{
  "n_layer": 14,
  "d_model": 64,
  "n_head": 3,
  "n_kv_head": 3,
  "head_dim": 32,
  "d_mlp": 512,
  "vocab_size": 2048,
  "activation": "gelu",
  "norm": "layernorm",
  "norm_place": "pre",
  "norm_eps": 1e-05,
  "positions": "alibi",
  "qk_norm": false,
  "attn_scale": 0.177,
  "bias": "all",
  "tie_embeddings": true,
  "parallel_block": false,
  "init": "normal",
  "init_std_qkv": 0.0537,
  "init_std_o": 0.00828,
  "init_std_up": 0.0537,
  "init_std_down": 0.00359,
  "init_out_by_depth": true,
  "optimizer": "muon_variant",
  "lr": 0.00323,
  "lr_mult_qkv": 0.7,
  "lr_mult_up": 1.43,
  "lr_mult_down": 1.5,
  "lr_head": 0.0068,
  "grad_clip": 0.5,
  "warmup_steps": 200,
  "schedule": "wsd",
  "decay_fraction": 0.333,
  "decay_shape": "linear",
  "final_lr_fraction": 0.05,
  "batch_tokens": [8192, 16384, 32768],
  "seq_len": 512,
  "doc_mask": false,
  "train_tokens": 112500000,
  "steps": 6171,
  "dataset": "wikipedia_en"
}
Each number is 50 + 12 x the weight over its row's rms, rounded and kept within 0 to 99. Layers, rows and columns count from 0. The size before them is the row's rms in percent of the matrix's.

# up: layer 5 MLP up, 512x64, rms 0.275, rows 367-413, columns 0-31
# down: layer 5 MLP down (transposed), 512x64, rms 0.301, rows 367-412, columns 0-31
up367 104:39 39 67 76 66 46 56 37 57 60 31 37 63 65 36 44 43 44 42 45 54 53 37 49 64 37 40 41 35 48 83 73
down367 106:49 52 43 42 47 55 53 32 43 66 74 44 56 40 52 34 45 48 53 36 45 66 70 62 51 59 59 33 71 35 31 33
up368 089:48 42 39 29 33 29 61 31 78 43 47 43 43 49 57 49 39 67 43 59 42 63 48 60 38 62 58 57 46 44 49 41
down368 084:29 64 45 49 64 78 58 54 37 45 48 53 65 38 44 65 50 45 48 26 72 48 62 59 64 41 52 43 36 43 48 43
up369 117:61 69 45 24 41 46 64 40 47 67 50 52 53 45 54 39 44 45 49 40 41 62 57 68 55 42 43 71 45 43 46 52
down369 119:38 50 55 38 62 64 37 36 33 56 63 73 55 41 46 57 63 69 62 58 39 43 48 72 48 30 55 20 47 57 51 47
up370 100:57 39 61 71 54 35 65 67 30 21 41 49 39 58 30 47 53 28 55 52 49 44 58 64 60 47 61 46 69 48 61 24
down370 089:53 65 53 23 54 43 35 58 50 47 43 57 57 61 60 63 36 51 42 40 62 62 47 45 67 61 43 52 42 58 36 47
up371 097:34 54 72 42 48 39 67 41 61 53 63 40 58 51 60 51 54 55 76 48 71 37 54 33 45 66 47 37 50 38 43 27
down371 089:63 24 43 57 58 61 74 34 51 47 65 65 49 54 45 48 61 35 67 57 16 49 51 47 55 54 55 45 66 36 62 59
up372 092:50 50 24 32 59 20 67 44 72 72 52 53 38 60 40 46 63 50 70 62 49 67 52 43 54 48 50 54 41 72 51 73
down372 101:40 53 64 45 54 58 59 46 48 80 50 63 45 53 80 43 31 64 48 27 45 37 40 42 60 44 37 43 62 49 38 55
up373 094:48 61 45 51 49 36 84 51 63 55 56 42 52 49 44 37 51 65 56 26 34 58 64 59 38 34 49 50 79 40 59 53
down373 093:08 66 56 43 37 40 30 56 37 42 35 64 61 39 52 60 65 49 65 60 49 49 58 67 53 50 53 71 55 59 57 47
up374 098:51 35 54 50 75 51 62 61 49 56 42 55 62 50 57 40 83 55 77 49 30 40 53 57 67 34 52 55 34 49 57 64
down374 121:46 43 57 48 50 52 40 35 44 54 43 78 37 62 64 52 43 56 54 14 47 71 46 73 60 46 38 49 47 42 43 47
up375 106:49 58 66 51 58 45 66 28 40 23 63 54 56 71 33 59 70 44 61 51 49 55 41 66 43 21 52 47 64 65 44 39
down375 105:49 50 50 23 59 25 38 58 36 31 29 51 49 55 60 56 56 44 52 70 50 54 53 62 68 64 52 81 56 47 63 46
up376 111:72 64 55 46 54 40 60 37 43 73 50 51 51 56 57 62 48 48 46 59 65 20 43 62 48 49 64 61 59 39 47 40
down376 119:62 49 76 41 41 43 54 51 51 46 46 39 59 38 38 44 37 59 72 45 40 68 59 34 50 34 57 52 40 16 58 52
up377 087:43 41 48 46 60 37 44 25 56 65 48 48 33 48 57 52 52 61 42 34 37 48 47 39 54 51 74 64 36 46 38 58
down377 078:39 66 49 56 43 46 39 66 39 59 53 45 49 56 44 48 48 57 59 89 56 53 51 57 66 50 30 56 66 66 49 40
up378 100:21 58 55 44 39 40 85 42 65 61 45 56 72 52 56 72 58 49 53 53 52 50 33 45 65 58 47 43 45 36 72 59
down378 089:68 37 46 46 46 48 44 50 45 37 59 41 44 49 60 32 50 49 48 36 63 72 76 53 11 39 46 74 63 75 50 23
up379 114:50 68 47 44 47 63 53 42 56 69 57 58 44 64 42 37 44 48 47 68 52 46 64 48 30 28 64 43 54 52 39 37
down379 123:58 39 43 44 43 19 56 74 53 46 46 48 49 73 45 64 39 36 58 54 43 62 72 32 64 77 43 52 38 62 52 44
up380 089:53 57 61 69 47 58 57 51 57 47 52 36 74 51 48 51 75 58 52 25 31 39 67 46 35 49 45 62 46 37 42 55
down380 084:33 63 42 49 47 46 45 64 59 42 42 28 63 37 35 37 39 36 65 59 80 48 40 42 52 40 52 53 65 58 62 57
up381 097:51 53 76 60 39 44 53 38 58 72 49 48 41 62 36 34 74 42 53 35 61 51 38 35 48 33 55 44 44 47 56 67
down381 089:56 54 34 48 52 74 35 46 68 50 48 61 28 47 60 40 41 46 49 45 39 38 63 42 60 53 23 53 42 54 38 38
up382 112:49 31 77 64 47 50 34 30 62 63 56 45 42 37 35 64 50 43 51 60 52 26 46 40 41 52 45 59 61 60 47 53
down382 133:54 42 52 39 66 53 57 51 52 49 55 58 48 76 21 33 45 48 46 45 73 46 55 48 46 53 58 53 45 57 59 44
up383 085:48 47 42 53 44 47 35 48 64 37 60 45 55 32 38 68 47 35 36 50 68 51 33 32 76 57 36 39 36 51 39 60
down383 077:53 61 64 61 51 37 42 61 16 68 60 61 49 69 56 47 56 62 55 36 46 45 71 49 29 42 54 65 55 48 59 46
up384 091:48 28 59 45 62 51 48 48 34 52 49 57 59 58 53 59 54 63 35 48 69 32 48 60 47 46 82 21 56 55 47 41
down384 084:64 52 54 72 66 33 59 52 56 49 64 45 49 45 67 25 48 49 65 37 45 47 54 45 27 52 37 79 70 61 26 49
up385 099:51 28 57 44 44 54 52 51 65 35 57 68 38 59 58 44 44 72 56 49 46 70 46 50 46 42 43 53 45 23 56 59
down385 085:56 50 55 65 46 35 63 45 39 52 39 47 40 45 81 57 60 39 58 36 57 44 57 29 66 59 50 66 41 51 55 31
up386 121:57 62 38 50 69 53 48 52 32 46 46 43 28 28 42 44 42 61 41 59 49 15 64 30 43 57 58 36 49 61 47 52
down386 143:46 56 62 58 67 46 36 37 42 46 45 59 49 46 51 56 43 56 51 47 90 50 59 39 51 50 56 46 52 55 51 43
up387 074:54 56 43 47 35 61 57 39 42 47 50 38 42 48 46 62 66 22 48 60 58 70 37 27 41 54 39 56 39 43 40 51
down387 080:47 48 53 64 66 33 35 52 66 58 56 63 51 49 59 51 50 64 45 49 30 36 58 58 64 44 46 51 50 48 51 39
up388 105:36 46 46 57 49 71 64 61 49 76 62 36 33 57 51 40 53 56 36 42 63 62 58 76 37 49 44 37 41 69 57 80
down388 096:39 53 44 53 51 40 52 66 45 59 60 59 69 55 42 42 14 49 34 59 61 44 30 39 32 39 51 49 47 56 36 48
up389 089:31 43 55 39 38 38 54 34 58 53 42 54 31 50 36 32 43 41 37 53 59 57 30 62 64 59 46 27 48 51 48 33
down389 089:45 71 45 44 48 54 65 54 33 45 34 57 66 63 54 60 48 42 77 29 52 54 71 46 35 35 56 63 53 42 41 68
up390 097:33 38 46 50 56 57 49 47 49 39 55 53 30 67 43 48 43 56 57 37 33 53 42 59 73 48 71 54 64 48 30 57
down390 089:50 62 36 37 35 55 37 63 77 47 67 30 37 68 75 41 55 59 53 61 37 36 43 62 62 64 59 34 65 35 49 72
up391 102:58 49 61 52 74 36 35 46 57 56 71 45 62 44 34 47 32 27 42 41 56 38 62 41 55 43 55 62 43 72 35 61
down391 103:36 53 66 76 55 60 62 47 40 21 36 58 43 64 51 51 51 41 43 64 61 47 44 52 50 44 56 54 54 57 57 36
up392 078:36 32 49 59 22 60 41 56 46 57 61 39 48 46 38 83 60 41 37 51 59 51 42 45 44 49 59 37 28 49 43 55
down392 084:55 77 43 49 69 40 73 47 54 49 39 48 54 55 65 24 39 61 52 40 36 43 58 42 40 61 40 58 47 63 40 47
up393 096:49 62 53 52 55 41 61 47 60 61 60 31 50 34 61 44 14 64 45 31 57 39 48 69 46 22 55 44 82 41 36 54
down393 082:83 37 56 40 75 72 57 58 50 46 46 41 41 43 49 58 78 56 36 50 34 38 58 38 43 60 62 53 49 35 55 46
up394 102:37 44 53 27 66 58 47 40 31 49 82 32 37 39 54 56 36 47 59 55 59 40 60 59 58 35 58 65 64 62 45 50
down394 103:57 54 49 65 36 36 41 31 63 56 61 30 31 51 46 51 55 35 51 63 47 47 62 37 53 62 81 30 62 68 52 47
up395 108:42 51 68 55 73 66 57 42 49 54 52 44 70 69 53 40 68 38 57 56 65 45 75 50 63 54 57 61 47 25 48 45
down395 113:43 28 69 41 49 50 62 54 51 43 62 54 60 43 56 38 48 34 47 59 70 43 55 63 64 65 45 64 42 42 41 58
up396 103:28 50 52 43 40 41 54 32 56 44 41 48 59 36 37 33 37 45 57 39 62 57 51 62 39 49 61 28 53 61 40 83
down396 116:53 68 40 50 19 40 58 27 65 51 57 47 64 45 41 29 54 46 46 46 61 45 44 50 38 68 56 34 48 54 48 30
up397 116:46 75 40 48 47 57 51 49 45 62 41 38 71 61 54 22 50 43 49 42 35 63 48 48 42 47 33 51 79 49 44 48
down397 121:68 22 63 59 49 50 69 61 29 39 75 55 44 39 58 64 48 55 58 53 64 47 35 54 35 37 57 49 32 67 58 67
up398 100:32 73 56 38 38 60 35 40 54 48 50 61 76 82 70 34 51 39 37 43 60 41 19 43 60 43 35 68 57 48 53 40
down398 094:51 41 52 51 57 38 42 64 30 50 35 38 55 29 47 53 60 52 43 40 46 66 49 46 55 53 57 50 51 43 58 55
up399 094:57 33 46 56 64 67 52 55 32 36 57 60 49 37 60 49 60 66 37 49 52 35 52 23 33 45 51 31 28 70 43 43
down399 084:46 53 64 57 28 46 34 57 54 73 35 52 33 67 42 47 63 42 34 53 48 50 55 77 70 77 33 48 69 56 49 34
up400 104:42 35 44 42 49 43 37 37 47 50 37 54 68 39 37 65 74 69 60 50 58 56 42 39 60 46 41 57 51 42 52 57
down400 092:41 46 12 47 59 51 51 61 46 44 32 29 44 32 40 45 60 36 46 44 66 63 53 35 66 45 66 51 59 53 52 52
up401 104:60 62 50 45 67 60 57 53 54 59 52 42 52 26 53 57 38 43 55 39 40 45 52 44 36 44 62 68 46 51 35 50
down401 128:51 68 35 47 71 76 43 36 50 50 60 29 50 40 43 47 52 46 52 66 48 40 52 48 50 51 68 52 60 33 30 60
up402 077:36 39 45 32 57 56 72 32 54 21 50 28 45 45 53 44 46 20 37 51 64 68 48 53 46 47 27 43 31 49 59 42
down402 081:46 65 56 53 43 46 36 67 29 64 59 65 46 58 49 45 56 74 49 53 56 21 54 44 58 35 34 32 63 50 40 47
up403 107:54 53 76 40 61 40 66 36 45 64 53 53 53 53 39 45 41 28 67 41 42 43 53 50 62 40 62 71 68 41 64 37
down403 112:43 40 68 45 59 56 45 34 81 62 50 54 46 56 30 55 48 52 49 36 50 46 64 53 59 49 43 61 29 48 48 48
up404 100:63 49 52 50 57 46 55 39 54 26 37 41 50 36 68 52 41 64 57 47 43 49 42 60 45 47 39 44 54 65 61 49
down404 111:32 42 83 41 48 49 38 61 43 35 55 30 52 41 65 50 56 80 50 41 47 39 53 51 37 39 47 51 52 37 49 56
up405 090:46 37 44 60 46 50 53 47 43 36 63 53 57 60 37 61 47 37 34 42 46 32 54 19 20 48 57 37 47 57 56 58
down405 099:44 65 51 39 52 49 48 58 63 74 39 38 52 49 76 40 57 74 58 57 64 71 51 62 70 50 49 49 48 36 40 39
up406 082:58 50 64 47 57 59 55 39 44 36 46 27 54 41 57 83 35 68 62 63 58 49 17 56 42 56 43 30 55 28 39 36
down406 093:33 57 42 35 38 46 51 62 49 63 57 52 44 59 41 33 57 31 34 42 33 54 86 31 58 57 55 65 52 79 64 40
up407 113:41 43 65 54 48 54 59 43 56 79 60 61 56 38 60 31 45 48 55 31 52 16 49 50 37 34 49 34 52 44 49 80
down407 112:45 65 53 50 51 79 54 35 46 45 54 44 45 35 59 52 35 59 67 31 17 51 44 47 61 38 60 35 50 42 49 71
up408 099:74 47 59 50 53 71 33 60 52 54 58 52 72 42 41 69 46 47 63 47 46 37 44 52 33 72 44 52 40 32 61 56
down408 091:40 48 54 51 60 57 54 67 54 30 60 33 49 43 48 04 48 33 56 53 31 61 67 51 46 40 42 63 45 63 39 47
up409 114:53 55 65 54 44 32 29 34 55 59 40 61 59 27 50 59 68 29 45 63 58 43 56 46 30 70 34 48 50 53 35 40
down409 110:31 67 52 48 51 59 53 44 46 45 25 59 19 32 43 56 37 58 58 57 43 74 50 46 46 39 72 51 49 39 39 56
up410 097:44 47 48 69 66 39 59 46 63 40 52 61 54 59 39 59 33 65 54 65 11 37 50 39 45 35 38 69 54 60 71 52
down410 092:52 34 25 40 57 51 50 28 38 58 49 36 58 47 66 41 62 61 43 48 59 47 61 39 43 69 59 52 52 44 43 65
up411 097:63 48 39 47 37 30 28 37 54 63 61 31 53 43 45 45 57 44 74 60 67 56 50 54 56 52 52 53 44 57 69 54
down411 108:42 54 39 42 40 53 31 51 57 30 55 41 51 58 58 36 37 30 25 61 42 59 35 30 66 46 42 49 52 62 62 58
up412 079:48 35 64 65 48 45 41 36 67 48 47 49 49 56 43 57 60 17 30 54 53 51 44 36 50 50 47 27 39 19 47 42
down412 078:53 53 39 51 30 39 50 71 24 63 53 60 42 48 43 29 31 46 63 33 59 40 46 59 44 21 68 62 47 57 48 63
up413 112:76 47 58 68 40 33 31 53 59 54 52 49 45 31 42 43 60 41 52 27 60 42 51 60 24 57 38 50 32 34 40 61